Part of a small language model's weights.
Size: 8 layers, width 192, 3.85M parameters.
Architecture: learned positions, biases, tied embeddings.
Training: a variant of SOAP for these matrices, 234M tokens, 7145 steps.
Each number is 128 + 24 x the weight over its row's rms, rounded and kept within 0 to 255. Layers, rows and columns count from 0. The size above them is the row's rms in percent of the matrix's.

# layer 3 MLP up, 768x192, rms 0.346, rows 559-627, columns 144-191
size [ 96  88  97 102  96  93 100 101 107 100 108  93  93 119 116  97 100 110  95  94 110 100  97  98  92  98 103 110  87 102 116  89  99 104 106  95 102  96 112  96  68 106  98  96 105 101 102  99  89  94  93 102 111 113 100  98 104  98 114  93 101  97 114  98  94  92 106  87 102]
[[124 112 147 133 118 121 143 127 108 115 119 156 142 102 152 146 129 151 125 134 149 102 160  83 120 122 132 116 124  99 131 102 166 157 136 168 135 110 142 119 132 120  96 119 155 118  96 103]
 [112 135 135 125 133 109 113  83 132 104 135  84 120 136 141 112 133 150 165  86 150 113 130 102  96 146 129 150 120 103  88 146 144 120 116 146 118 128 126 110 122 136 125 109 121 122 143 151]
 [152 113 114 144 124 103 120 100 158 122  80 197 129 164 126 153 152 130 112 135 110  83 118 100 123 119 128 108 136 135 122 132  89 174 123 150 132 101 114 132 115 125 121 151 141 129 126 154]
 [ 98 158 167  93  87 165 128 110 151 146 146 113 108 172 126 135 153 206 163 130 144 146 141 144 127 166 127 130 137 145 113  94 129 141 136  97 132 141 145 114 119 125 160 150 110 177 131 106]
 [130 128 146  96 164 117 100 116 147 130 135 149 109 184 111 166 138 108 140 127 149 131 145 114 187 137 122 146 118 104 150 124 100 171 137 160 138 130 118  91 112  94 168  99 128 149 125 145]
 [129 121 133 100 105 119 136 121 155 160 105 127 102 193 120 156 117 122  98 119  93 156 127 179 139 135  98 108 101  79 156 164 152 123 147 121 166  74 131 140 113 195 126 106 132 152 136  92]
 [136 103 152 124 135 138 149 102 135 129 163 136 135  99 168 147 129 119 108  92 152 113  72 153 176 124 110 170 113 126 120  99 140 152 150 137 116 122 152 148 155 172 128 125 124 108 129 107]
 [125 133 150  94 116  81  79 150 100  93 131 170  84 165 138 123 102  77 106 109 142 122 168 135 146 136 127 171 133 121 162  95 149 134 106 124 136 119 139 141 113 136 153 140 124 140 119 151]
 [103 139  66 143 138 162 127 173  92 141  90 137 156 110 122 136 102 110 117 123 126 166 154 109 134  98 170 116 129 105 176 113 159 139 127 117 155 132 105  99 141 119 115 165  96 119  69 114]
 [110 114 155 109 105 108 132 116  83 109 126 102  91 147 172 133 126 102 118 179 126 183 133  97 159 110 130 132 128 111 134 140 141 114 134 130  77 163  98 122 140 149 121 178 159 113 143  84]
 [146  85 143 111 161 110 134 123 108 117 102 112 145 147 147 116 118 157 143 128 143 135 110 104 133 110 143 162  97 141 130  71 104 165 163 138 119 138  88  93 130 106 137 136 145  97 107 112]
 [132 119 144  89  74 131 176 150 135 125 131 115 138 166 166 122 143 122 138 102  90 158 128 143 157 130 141 106  87 164 167 155 153 107 105 146 113 139 119 157 138 141 139 132 115 143 137 147]
 [137  57 140 137 149 159 107 133 170 107 129 124 105 137 151  78 136 115 137 102  70 140 113 149 121 114 141 147 152 120 169 115 112 132 136 111 129 144 126 121 155 143 121  99 145 110  87 144]
 [ 98 149 134 131 141 135 156 108  75 124 143 126 122 148 100 130 149 134 120 143 115 117 113 160 125 110 128  97 123 146 116  92 174  97  97 158 148  92 121 130 173 152  88 120 110 112 154 138]
 [ 99 103 136 155  82 140 131 182  91 132 135 125 145 112  84  81 115  92 106 126 109 134 139 121 140 109 112 115 103 121  72 127 189 111 119 126 120 117 132 150 137 115 177 161 104 175 149 112]
 [ 45 163 156 111 136 170 125 131 166 109 118  86 105 168 151 162  97 135 170  69 157 134 145 147 152 114  84 122 120 155 114 140  92 128 142 126 143 148  99 109 161 114 130 120 118 109  91  93]
 [124  93 127  96 140 119 149 134 112 127  98  87 137 170  78  95 148 145 145 181 109  95 153 167  98 106 121  87 107 144 142 108 134 122 155 102 131 131 113 102 142 135  84 136  90 154 128 101]
 [111 118 118  78 104 148 145 100 104  96 121 131 126 168 151 126  77 115 113 141 129 111 171 154 122 121  88 171 122 142 157 126 103 102 114  65 149 159 110 111 134 114 102 143 167 125  84 112]
 [131 145 105 113 126 138 101 116 147  90 116 134 129 100 150 114 147 140 122  82 141 131 164 111 103 130 132 154 147 128  91 131 122 118 146  98 161 145 137 113 118 141 113 132 131 141 160 102]
 [152 124 122 140 136 109 129 165 144 148  73 129 121 120 113 136 130 133 130 130 111 121 155  97 146 163 111 148 113 126  86 132 186 115 135 130 103 108 127 123 170  83 126 120 157 143 127  68]
 [126  85 122 134 174 134 168 156  73 102 132  85 120 107 160 119  95 138 131 124 129 114 130 157 102 132 131  84  86 112 152 172 106 153 138 129  74 101  99 110 144  95 178 141 131 130 111 145]
 [151 133 109 138 124 158 148 111 107 143 120 128 155 183 125 154 112  77 103 115 109 150 132 131 122  97 133 102 143 143  99 104 138 131 128 149  99 158  97 130 150 172 130 129 149  85 137 171]
 [104 154 114 137 115 123  95 108 178 125 118 180 125 130 132 138 115 120 106  98 102 127 122 144 141 153 114 111 122 163 101 100 155 161 125  84  91  90 147 151 139 119 107 126 165 110 137  96]
 [ 62 105  83 153 128 124 153 122 106 133 153 129 145 137 149 107 200 100  78 145 122  95  87 111 104 141 123 123 113 161 109 134 151 135 112 144 177 125 144 138 135 111 134 150 164 138 120 132]
 [ 94 109 137 136 126 134 151 118 115 127 133  90 163  97 169 158 151 101 148 133  99 153 133 115 161 149 154 160  98 131 116 143 100 174 134  94  98 124 130 102 115 140 148 109 149 168 151 134]
 [133 128 151 155 101 124 174 200 110 112 109 162  77 151 143 142 132 119  61 125  64 153 135 137 152 120 122 116 173 129 119 115 113 163 115 161 140 111 119 148 138  82 137 156 133 117 130 154]
 [121 117 145 135 165  96 105 109 101 126 141 178 136 127 122 131 112  97  99 112 129 147 110 114 132 136 119 134 169  98 127 141 106 126  79 124 146 196 130 160 143 123 120 146 121 137  98  84]
 [139 119 189 111 121 118 170 168 135 135 139 104 151 149  91 124  87 123 180 133 122  74 130 136 142  90 144 112  87 191 119 115 143 136 110  98 140 110 139 149 123 115 117 146 137 107 125 122]
 [108 109 104 123  88 124  91 128 113 133 123 128 121 154 159 110 107 121 139  96 135 147 110 124 142 116 122 156  79 108 135 161 169 143 108 153 104  97 133 154 116 122  99 113 120 129 121 112]
 [126 109 121  97 145 130 141 140 143 106  84 154 131 151 137 107 148 149 133 162 118 145  99 117 139 137 141 153 163 142 138 168  83 115 122 120 134 151 143 147 113 126 143 121 100 140 117 155]
 [131 116 156 121 154 130 131 144 109 116 141  82 133 129 117 126 165 166 134 186 130 103 125 144  77 114 115 147 146 142 130 137 124 132 148 113 127 121 115 153 108 116 166 123 145 130  97 107]
 [129 123 157 120 136  93 161 131 116 102 114 133 156  91 108 131 172 142 131 140 139 131 126 123 133  64 128 152 133 163 149 122 180  86 141 148 109 112 164  95 137 109  92 175 113 154 106 155]
 [164 110 178 116 116 116  80 127 150 134 127 110 145 144 118 175 124 134 127 137 104  97 158 106 100  95 142 135 134 122 106 101 101 185 121 127 144 166 126 151 133 150 132 181 105 108 110 131]
 [ 81 146 135 128  97  85 114 150 120  98 150 159  97 102  87 141  81 150 103 173 135 158 140 142 147 150  93 166 118 132 151 154 133 129 185 164 107 173 107 153 125 145 134 102 100 137 126 129]
 [160 173 128 113 154 122  84 172 125 148  92  93 146 125 134 124 111 139 163 120 152 115 132 159 119 107 129 118 115 133  97 117 151 109 142 159 109 140 111 161 113 159 101 147  94  85 165 118]
 [123 120 132 168 132 116 127 106 124 107 122 110 146 184 133 157  77  95  91 158 140  95 111 119 134 150 135 120 133 186 128 128 146 130 155 110 143 165 149  99  97 140 159 168 143 164 127 153]
 [119 104 143 135 157 114 106 158 111  96 125 175 120 134 132 118  83 111 111 112 113  93  94  96 145  88 119 160 109 119 132 137 132 114 157 134 128 139 112 174 136  93 103 107 136 135 107 106]
 [110 110 139 124 105 133 148 140 120 110 107 122 115 170 128 149 154 130 135 113 104 128 119 131 121 120 115  94 131 160 107 116 137 139 127 129 126 146 111 113 134 111  96  92 109 172 131 118]
 [135 119 150 107 105 126 127 178 112 141 154 126  96 126 153 147 113 146 122 133 126 118 117 165 163 159 117 135 150 165 117 130  98 159 128 143 136 141 145 116 151 111 133 118 107 118 117 134]
 [108  92 130 141 117 139 121 111 109 156 116  79 123 119 115 111 102  96 166 125 131  95 108 118 126 147 152 102  75 122 151 111 121 106 120 125 130 143 135 135 117 158  82  95 109 131 131 112]
 [108 103 132 125 162  93 101 128  95 101 106 169 138 154 144 156 158 130 131 137 144 136 159 106 131 120  87 161 114 111 102  89 133 139 136 141 126  92 126 105 101 112  66 122  88 171 121 138]
 [139 172 170 119 160 123 131 169  47 160 130 143 105 132 128 140 126 149  94 135 164 119 153 176 103 108  89  78 141 194 119 149 151 168 114 118 159 124  95 145  94 128 103  94 142 111 146 115]
 [104 134 113  96  94 177 100  95 129 131 121 133 116 150 133 120 145 118 125 123 115  98 116 159 117 167 155 136 132 143  67 115 119  67 141 130 148 130 120 158 195 144 159  96 146 144 139 147]
 [ 88 144 157 145 110 123 125 108 108 151 140 137 139 137  61 130 151 113 113  88 109 104 125 143 136 112 107  92 118 146 139 134 105 145 125 153 116 112 114 124 117 101 114 119 140 117 159  97]
 [119 152  90 153 161 100 152 159  78 134 137 126  97 177 123 126  90 126 101 138 137 122 102 103 165 101 142 154  80 139 174 135 136 137 112 134 140 102 144 122 157 149 136 178 132 125 127 107]
 [112 121 108 160 113 162  99 116 145 108 121 138 155 140 120 115 165 113 135  97 117 108 160 161 118 156 136 152 108 151 138 126 125 121 108 150 165 116 139 131 113 133 128 144  94 100 123 124]
 [135 122 112 151 116 127 123 131 119 117 129  94 107 142 111 121 120 108 118 158  98 111 122 119 128 112 122 121 113 152 150 119 114 135 177 121 111 124  37 137 122 132  94 128 139 130  94 169]
 [139 181 153 117 105 112 138 129 146 141 148 120 114 160  94  74 119 144 132 110 130 127 118 113 104 118 101 113 113 162 112 130 167 126  88 124 138 103  97 190 114 106 123 160 143 135 132 110]
 [132 142 166 129 133 101 149 152 145 128 135 122  90 105 112 134 125  87 163  93 108 102 144 178 103 142 128 160 122 142 104 148 120 111 158 124 129 153  51 122 158 140 140 129 127 136 102  91]
 [124 131 138 138 128 125 104 157 135 128 140 168 126 171 153 106  88 117 158 125 132 166 110  78 121 132 143 115 120 146 126 145  92 159  85 140 181 139 100 160 145 133 135  94 107 120  81 119]
 [174 107 124 114 167 137 113  96 110 100 133 109 158 159 118 121 126 115 100 108 141 138 151 117 118 143 116 144  81 112 138 126  99 152 110 122 124 108 106 169 120 163 138  94 113 127 109 125]
 [148 147 126 120  97  94 120 112 158 133 135 122 128 128 115 128 117 187 150 135 126 176  99 103 126 106 117 106  86  97 113  54 137 117 108 127 133 115  96 128 146 126 135 155 102 172 109 145]
 [110 122 124  94 137 137 102 114 120 125 161 103 169 123 111 114 134 122 187 136 121 114  87 107  65 106 139 123 109  80 110 108 104 121  77 161  83 119 144 103 103  96 179 139 122 132 134 139]
 [111 124 123 113 123 153 134 157 152 126 137 131 120 141 139 105 159 130 126 129 130 110 131 115 191 166 129  98 113 137  75  93 117  89 116 123 131 125 127 126 128 103 111 105  53  73 111  98]
 [122 148 134 105 153 115 132 150 135  94 111 154 159 145 143 146 109 151 107 136 106 144 117 101 132 140 104 172 104 153 100 147 113 148 112  96  90 113 155 126 115 105 141 158 124 173 127 134]
 [117 126 124 139  55 130 139 108  73 127 106 128 123 166 122  79 143 123 142 110 117 128 129 103 126 121 139 172 132 143  86 141 133 116 136 136 130 134 138 158 128 192 101 140 100 138 156 166]
 [103 125 120 108 119 140 139  78 145 122 123 129 119  63 114 128 153 146 128 123  99 153 123 148 139 108  98 134 128 138 104 147  80 127 153 132 102 124 170 141 143 150 165 120 113 120 100  85]
 [149 130 165 156 140 121 129 137 121 143 179  65 174  74 128 139 130 166 112 126 140  91 132 111 134 132 116 131  84 144  97 109 126 110 160 171 102  95 141 130 135 181 115 127 116 148 134 144]
 [148 146 121 109 102 124 129 127 122 120 171 146 150 103 126 124 108 155 118 114 135 116  85 130 156 118 102 140 146 105 133  84 107 111 147  86 162 117 136 173 151 134 133 117 121 194  75 126]
 [116 104 152 166 112 128 116 114 183 110  83 189 149 143 175 127 104 131 168 146  96 115 129 119 126 106 134 120 103 148 133 116 122 148 141 124 138 107 103 100 128 148 153 115  91 151 139 134]
 [125 115 143 148  89 127  91  91 169 109 132 126 128 100 111 100  97 154 145 110 144 141 141 132 131  90 114 168 155 112 152 103 133 118 109 124  89 119 128 142 148 103 135 100 111 140 128 114]
 [123 133 138 118 120 164 119 100  87 115 136  98 127 141 111  81  94 128 104  94 115 184 123 173 124 140 115 131 121 122 132 118 120 154 174 124 148 106 136 145 171 137 111 114 169 156 111  68]
 [134  74 131 115 163 149  74 130 156 132 133 127 134 145 122 130 135 121 115 135 123 109 150 107 150 141 153 150 118 171 123 150  77 119 152 116 137 162 103 139 124 174 116 105 107 142 140 114]
 [117 150 160 139 127 134 140 110 146 139 106 130 110 173 148 126 106  82 140 125 137 122 135 107 146 195 128 136 128 141 134 169  71 126 115 133 166 138  53 140 100 147 122 104  61 147 121 138]
 [138 119 149 142 104 136 149 132 138 129 122 130 121 134 144 146 115  86 130 116 165  82 150 133 107 169 118 149  84 103 133 147 123 147 136 171 147 106 123 138 105 153 144 157  77 118 131 129]
 [132 114 121 135 142 164 167 138 122 102 136 112 136 166 100  98 120 156 163 153  77 134 148 140 118 122  91 124 107 120 127 128 101 151  87 102 119 102 128 157 100  97  76 139 156 122 126 163]
 [110 120 128 140 126 169 106  98 123  93  74  99 112 134 109 100  93 136 139 116 118 158 139 115 135  97 125 114 125  72  78 169 129 125  99 103 122 167 124 146 126 146 128 157 101 161 157 167]
 [111  95 115 126  89 141 158 157 115 109 142 125 118 129 145 134 107 136 139 133 128 134 139 116 122 129 131 150  93 113 113 137 135 126 120 139 143  78  98 128 179 103 150 173 120 116 112  63]
 [116 130 120 126 108 132  86  80 166 103 133 100 196  84 114 108 129 127 122 121 102 172 146 141 134 125 145 113 157 103 128  93 118 136 163 137 145 136 140 155 181 155 119  98 120 166 108 139]]
# layer 3 MLP down (transposed), 768x192, rms 0.336, rows 559-627, columns 144-191
size [ 92  88 110  99  98  93  90 110 102  92 114  98  98 122 123  97 100 106 103 101  94  99  95  97  95 102 109 105  85  99 103  97 108 101 101  99  99 102 115 102  78  95  97  97 105 100 104  99  85 108  87 106 111 107 101 109 103  95 107  99 100 100 100 102  95 100 102  80 101]
[[137 139  92 128 147 103 154 139  87 140 169 136 128 156  89 109 132 140 132  97 120 147  90 121 112 128 144 149 131 138 152 154 130 120 134 102 102 161 143 132 109  93  88 131 107 147 124 137]
 [123 131 147 112 124 100 143 156 124 139 165 175 146 160 119 127 128 133 103 143 165 153 177 111 194 124 161 134  87 111 156 109 119 118 135  99 106 108 120 119 165 109 110 147  87 156 161 151]
 [113 111 116 106 118 112 147 152 112 158 104  94 147 128 132  96  81  87 107 136 107 171 139 153 117 113 139 139 131 113 109 177 172  87 150 105 110 139 151 137 140 111 146  99 124 112 150 147]
 [134 142 112 127 127 151 141 120 131 143 128 150 126  91 125 145 133 116 133 124 148  62 114 168 123 108 139 134 163 137 191 143 144 163 155 138 107 151 114 111 175 110 138 145  99 110 136 156]
 [166 108 118 162  97 137  90 158 128  93  91 106 165 166 104 128  65 130 116 142 100 105 162 107 107 150 112 131 157 118 124 119 151 117 101 135 139 167 161 111 134 138 154 132 112  91 102 149]
 [141 115 110 124 137  97 150 191 151 130 128 132 139 107 116 146 132 127  87 129 140 115 137  71 124  86 150 141 140 160 135 131 165 136 170 105 157 146 138 121 141 108 118 117 110 107 143 133]
 [150 116 106 139 117 160 132 120  91 161  84 178  98 160 129 106 135 103 152 145 122 136 113 120 120 171 128 115 124 144 168 109 138 149 135  86 132 105 119 148 106 128  97 137 156 147 172 163]
 [176 122  83 131 124 100 155 120  85 119 176 105 159 151  99 134 115 129 116 117 116 141 106 157  75 128 123 140 144  99 137 112 146 136 172 149  80 175 159 126 152 107 138 174 136 119 147 118]
 [139 145 161 116 181 114 145 127 151 113 110 103 113  98 128 136 129 159 107 131 157  91 110 131 103 160 139 127 149 109  93 139 110 156  88 134 170 146 124 142 127 116 124  72 124 113 169  99]
 [116 155 142 141 131 156  69 139 125 138 114 125 102 121 104 135 190 116 173 129 124  82  82 103 127 187 150  84 173 120 121 150 116 112 136 143 111 143 136 103 107 106 114  98 149 144  87 142]
 [ 76 153 116 124 160 119 142 139 140 144 138 112 160 167 129 154 160 134 124 127  98 109 108 143 140  96 158 102 106 130 114  84 121  94 156 125 128 188 121 119  60 131 137 131 118  98 136 156]
 [120 131 116 165 137 133 133  98  93 155 109 101 127 143 139 148 184 169 167 124 128  90 149 140 129 110 105 167  99 125 123 115 143 149 128 103 141 105 158 118 134 109 109 120 138  45 128 117]
 [179 132 120 141 125 139 120  99  90 118 117 136 142 130 159 118 166 111 180 129 150 110 126 120 136 143 131  85 132 115 132 141 116 150  81 124  70 133 136 144 126 133 123 155 143 141 130 143]
 [151 121 103 105 130 122 104 159 114 116 132  80 112 161  99 101 177 140 118 146 144 132 157 151 114 130 102  75 117 110  95 140 155 124 127 125  73 138 125 109 187  89 124  82  88 157 170 153]
 [133 157 131 173 135 138 113 177  92 134 116 107 101 140  82 116 147 110 141  98 116  53 104  99 107 112 116  99 128  93 103 112 145 149 170 147 102 171 106  71 129 130  80 111 122 138 124 110]
 [137 122 125 140 142 117  91 163 101 143 141 161 119 115 127 162 137 131 116 123  77  89 189 126 118 133 169  99 195 112 120 110 135 130 127 155 138 162 131 104 108 123  79 100 191 174 114 126]
 [120 107 149 119 169 126 133 153 157  99 145 146 118 112 117 141 177 137 145 120 133 111  97 166 146 130 130 101 132 121  93  99 153 161 148  74 129 168 190 107 109 136 148  98 167 120  94 111]
 [119 179 122 157 115 125 113 158  85 114  91 127 117  89 123 115 143 180 108 103 119 155 148 135 149 131 166  75 144 105  98  74  95 144 135 129 162 111 141 145  94 129 137 132 114 104 120 117]
 [112 126 162 150  94 126  90 130 125 113  99 162 139 139 151  89 130 119 168 145 151  96 119 160 103 117 134 106 122 128 138  86 125 152 111 129 147 150 145 132 164 137  83  97 223 118 134 162]
 [104 134  93 121 145  66 121 141 137  94 155 147 124 119 130 126 151 120 156 102 149 114 156 137 102 145 106 104 129 152 102 119  85 164 168 116 162 139 102 131  98 165 156 114 101 100 145 130]
 [114 124 122 108  88 108 106 124 175 147 120 166  87 139 116 161 178  93 125 118 137 124 141 106 154 123 159 152 113 143 121  67 140 131 112 128 172 150 115 115 144 127 124 132 114 100 108 113]
 [153 158 133 193 110 148 145 133 178 123 131 103 116 148 126  79 109  85  92 146 137 160 131 100 101 108 152  86 147 148 135 139 158 141 108 163 127 200  98  93 168  98 150 116 109  98 120 149]
 [103 104  76 107 133 153 101 135 124 161 108 100 152 132 153 113  94 123  83 128 129 177 137 119 133 130 149 135 115 145 142  59 136 116 127 112 102 103 173 136 107 102 130 132 147 164 140 119]
 [126 137 144 153  92  67 109 139  88 141 114 123 130 117 143 145 110  85 144 121 146 139 148 133 140 139 162 121 138 159 112 176 111 140 146 177 121 114 143 186 112 110 122 125 178 126 135  98]
 [154  90 117 122 142 137 143 142 128 145 121 130 134 154 175 155 117 117  98 135 130 143 166 142 232 123 163 112 156 109 135 149 162 111 117 111 114 111 112 122 122 122 139 115 109 151  75 145]
 [119 159  81 122 105 108 138 133 109  83 114 142 130 154 153  92 163 167 126 144 143  87  73 143 123 129 117 174 140 100 152 111 134 131 119 148  82 117 105 115 122 173 146 107 103 153 100 136]
 [141 124 125 134 116 103 106 155 113 128 125 173 154 115 124 151 175 155 142 111 135 138 118 155 129 135 108 108 140 121 128 153 105 115 136 159 113 131 119 122 118 130 145 125 167 147 112 111]
 [118 160  95 128 148 152 166  64 124  86 132 121 151 114 131  92 150 157 109 115 124 101 165 158 115 115 163  99 164 124 135 138 131 138  78 151 118 123 109 103 111 173 126 115 129  91 128 139]
 [178 174 135  92 113 159 113 126 124 170 108 102 171  70 107 127 159 151 135 138 138  99 147  71 135 131  98 124 164 162 153 131  90 131 151 123  96 117 114  97  99 138 127 137 107 116 160 145]
 [119 148 148 139 126  81 131 140 123 127  98 129 123  72 133 142  99 121 115 154  79 168 117 114 122  88 125 145 141 175 153 137 150 122 153 125 125 154 122 125 125 131 123  84 146 124 123 112]
 [104 143 101 132 133 121 139 123 154 135 120 154 115 146 107 127 111 116 151  84 122 154 110 128 131 156 101 113 134 126 107 155  89  86 134 125  94 140 153  88 165 178  97 161 161 117 128 169]
 [152 146 125 139 117 137 177 143  73  93 172 134 133 154 168 132 143 171 128 122 177  92  92 116 115  75 154 138  98 104 137  81  93 124 174 144 134 162 136 127 116  89 156 181 112 148  95 137]
 [112 158 115 157 116 130 126 128  59 159  93 122 158 131 124 109 141  98 144  94 176 116 107 113 133 183 135  93 124 158 151 137 135 134 109 138 141 119 114 122 150 129  96 146 172 163 140 115]
 [150 140  81 154 133 120 172 138 126 150 162  95 117 133 130 129 103 131 129 114 148  68 100 112 153 132 147 109 111 123 109  79 136  89 156 114 162 159 127 150  99 169 113 132 150  83 106 127]
 [165 126 133 102  93  78 131 137  92  74 141 179 104 106 118 114 136 144 140  96 131 138 118  71 127 138 142 154 125 143 175 162 121 115  90 131 143  90 106 136 165 166 164 149 107 174 127 168]
 [170 138  96 105 115 164 108 119 173 159 112 123 118 123 118 151 135 125 131 124 114 122 120 175 128 161 175 109 142 144 128 128 118 127 121 118 118 143 140 116 117 111 108 136 159 158 104 153]
 [154 136 152 122 127 112 115 129  57 130 109  92 121 138 132 110  82 119 149 136  74 124 128 102 169 123 104 156 154  93 134 118 139 119 103 113 133 139 130 125 167 132 120 139 124 141 159 137]
 [109 124 102 111 106 138 164 129 101 111 151 160 135 155 136 143 143 137 142 120 141 124 142  78 135 132 115 116 159 117 107 103 137 107 144 142 120 165 151 175  91 117  86 135 153 170 122  78]
 [137 160 141 113 158 137 100 135 125 124 124 109 119  94  86 109 173 144 163 154 134 126 182 123 132  91 142 118 104 104 121 142 149 154 146 136 140 127 143 118 114 143 116 150 117 109 140 158]
 [120  77 172 126  98 172 140 169 133 155 117 139 153 149 166 120 139 128 150 137 121 187 129 120 128 108 119 126 120 133 125 119 146 115 142 111 108 113 147 142 137 126 151 105 108 137 157 153]
 [119 130 117 132 117 108 151 127 123 109 144 109 156 111 126 109  96 145  91 135  95 130 113 170  98 169 122 170 102 119 147 137 119 124  69 133 134 145 114 118 168 119 122 128 113 124 133 120]
 [114 168 156 129 151 109 151 141 153 139 139 123 209 123 152 139 179 145 131 163 120 100 124 145 107 140 126 126 103  80 130 108 114 162 104 143 134 107  85 193 138 130 135  89  98 130 103  79]
 [155 100 124 139 124 136 137 150 159 115 160  99 137 123 140  89  95 164 146 106 139 136 121  50 112 166 116 169 144 101 180  70 110 145 169 135 113 128 120  92 149 132 167 108 152 119  92  79]
 [106 151 122 132 148 121 106 114 129 130 125 114  80  90 146 131 167 130 161 136 145  96 137  82 146 151  98  86 148 108 151 109 127 167 126 101 186 110 126  60 135 132 131 174 100 121 136 116]
 [114 126 129 107 138 125 137 144 117  91 106 141 146 105 150 136 164 110 159 121 164 120 128 142 127 111 149 181 138 141 160 182 103 151 165 141  97 113 135 126 130 156 151 214 135 163 145 124]
 [180 127 124  89  96 111 159 148 165 123 125 121 138 141 155 181 107 138 145 106 138 117 185 122 139 147 119 118 117 108 141 175 125 172 117 124 130 129 121 107 103 158 130 140  99 147 118 122]
 [107 129 124 107 113  90 158 121 103 129 123 166 136 151 136 126 124 116 138 137 144  79 118 122 134 103 126 152 108 110 119 176 120 117 127 103  85 185 104 116 115 123 128 113 137 116 141 164]
 [170 101 103  88 118 140 120 128 112 153  44 163 107 126 134  80 100 164 116 122 152 165 150 105 151  87 164 109 132 117 100 103 119 108 102 172 127 153 150  99 130  97 117 138 118 140 136 150]
 [109 124 116 110 165 127 130 105 144 149 126 113 153 101 163 129 174 150 133 133 170 160 123 146 149 107 161  98 148 103 110 106 154 137 128 134 148 163 165 103 147 141 139 156 119 161 169 162]
 [151 117 134 157  83  94  78  85 110 109 158 113 143 179 185  95  94 103 154 108 105 144 122 118 106 128 103 116 135 133 160 157 176 112 109 133 114 136 130 127 146 166 121  84 116 154 124 118]
 [ 91 121  98 169 152 128  91  86 108 162 125 151 149 118 123 133 152 157 133 134 131 112 159  95 139 109 149 144 110 127 156 102 163 176 116 141 135 101 128 151 128 111 146 100  95 118 141  94]
 [ 95 126  67  93 116 110 141 128 154 124 155  92 167 145 138 136  90 107 122 113  83 110 151 114 153 107 103 140 144 149 159 152 171 148  97 143 127 130 150 133 157 133 114 139 140 129 156 178]
 [132 109 140 117 155 165 120  91 114 102 138  92  90 138 132 110 118 126 102 112 115 119 109 164 153 134 130 131 119 130 106 109 128 143 110 131  80 137 117 151 185 133 135 159 116 132 114 128]
 [113 127  76 106 106 138  95 104 123 117 106 127 119 131 130  91 129 135 142 132  71 165 132 111 129  97 134 156 135  99 153 125 149 101 128 132 120 139 158 144 113 121 108  65 123 139 137 172]
 [115 154 162 158  82 152 117 104 136  97 118 125  91 102 140  64 114 130  89 151 137 148 180 137 109 182 104 141 121 173 107 146 110 116  79 148 123  97 135 147 146 127 130 125 108  85 163 106]
 [106 128 103 118 108 132 113 115 100 141 145 110 151 110 145 134 156 145 156 114 101 137 113 132 116 140 104 166 126 125 137 162 200 113 163  89 113 126 162 135 147 106 102 106 122  95 160 108]
 [106 136 155 169 120 136 155 145 173 117 144 144 118 142 154 120 118 135 170 193 135 156  96 135 158  79 127 120 121  80 132  57 139 143 116  92 146  98 128 164 111 141 105 141 101 136 138 121]
 [ 92 144 164 136 120 123  90 107  79  94 183 155 160 111 130 120 135 119 152  96 140 129 137 119 103 125 145 134  87 154 109 124 127 143 113 145 130 120 107 131 122 136 158 113 109 103 161 146]
 [182 156 149 142 145 162 107  93 122 140 118 129  76 194 139 110 119 120 155 140 103 145 146 104  95 155 130 140 109 139  87 133 119 131  86 111 170 141 142 141 136 109 127 135 104 142 195 147]
 [ 81 113 150 127  91 102 113  98 126  83 143 141 128 121 139 146 140 116  97 161 128 162 133 154 132  96  96 139 191 133 131 121  92 140 105 106 116 167 160 122 124 158 158 144 148 104  92 112]
 [118 165 127 108 112 139 156 145  66 150 136 103 182 103 163 142 154 159 147 128 131 130 153 104 180 135 116  87 128  70 138 117 162 138 171 140 143 117 120 126  97 130 139 113 134 137 144 108]
 [106 105 135 168 100  71 132 106 121  89 118 141 114 144 133 109 128  77 138 133 121 119 125 127 164 127 136 141 148 105 122 156  95 114 101 157 142 139 144  86 107 133 124 112 152 109  96 164]
 [164 118 137 122  97 126 142 115 120 145 109 126 105 135 111 123 119 129 112 134 136 118 135  93 103 173 134 133 147  84 143 148 150 125  85 132 139 147 103 122 109 121  87 102 128 132  89 133]
 [138 188 111 137 128 157 130 116 104 116 109 127 156 118 125 100 105  92 121 126 143 146 112 154 154  90 163 127 118 111 162 147 111 111 114 108 136  98  82 138 142 103 133 105 127 119 111  91]
 [124 150 137 148 121 110  63 136  92 113 151 153 140  97 132 115 142 178 157  76 150 112 170 133 143 112 150 182 181 136 153 173  99 133 147 111  93 142 106  97 119 146 123 113 120 128  80  85]
 [150 130  93 169 139 123  91 147 125 172 135 159 141  98 111 116 148  78 105 126 146 129 138 145 185 134 138 164 168 163 121 157 127 118 178 174 164 145 148 116 143 115 158 109 132 136 168  77]
 [155 108 146  98 109 131 115 139 132 185 177  90 156 148 133 129 111  75 144 113 109 131 110 134 120 160 126 114 124 139 148 110 159 108 128  70 151 147 124 117 161 124 151 142 113 144 115 119]
 [124 105 108 114 174 133 153 117 111 139  91 128 172 124 121 118 158 131 161 124 142 130 161 117 129 107 145 140 130 134 129 136 129 109 112 150 116 165 173  85 136 114 161 184 127 162 115 105]
 [108  91 153 136  93 178  98 150 118 133 135 114 148 144 104  90 130 172 149 165 120 149 104 137  65 174 128 149 134 142 121 109 106 158 102 115 152 137 112 121 134 104 132 106 146 160 127 102]]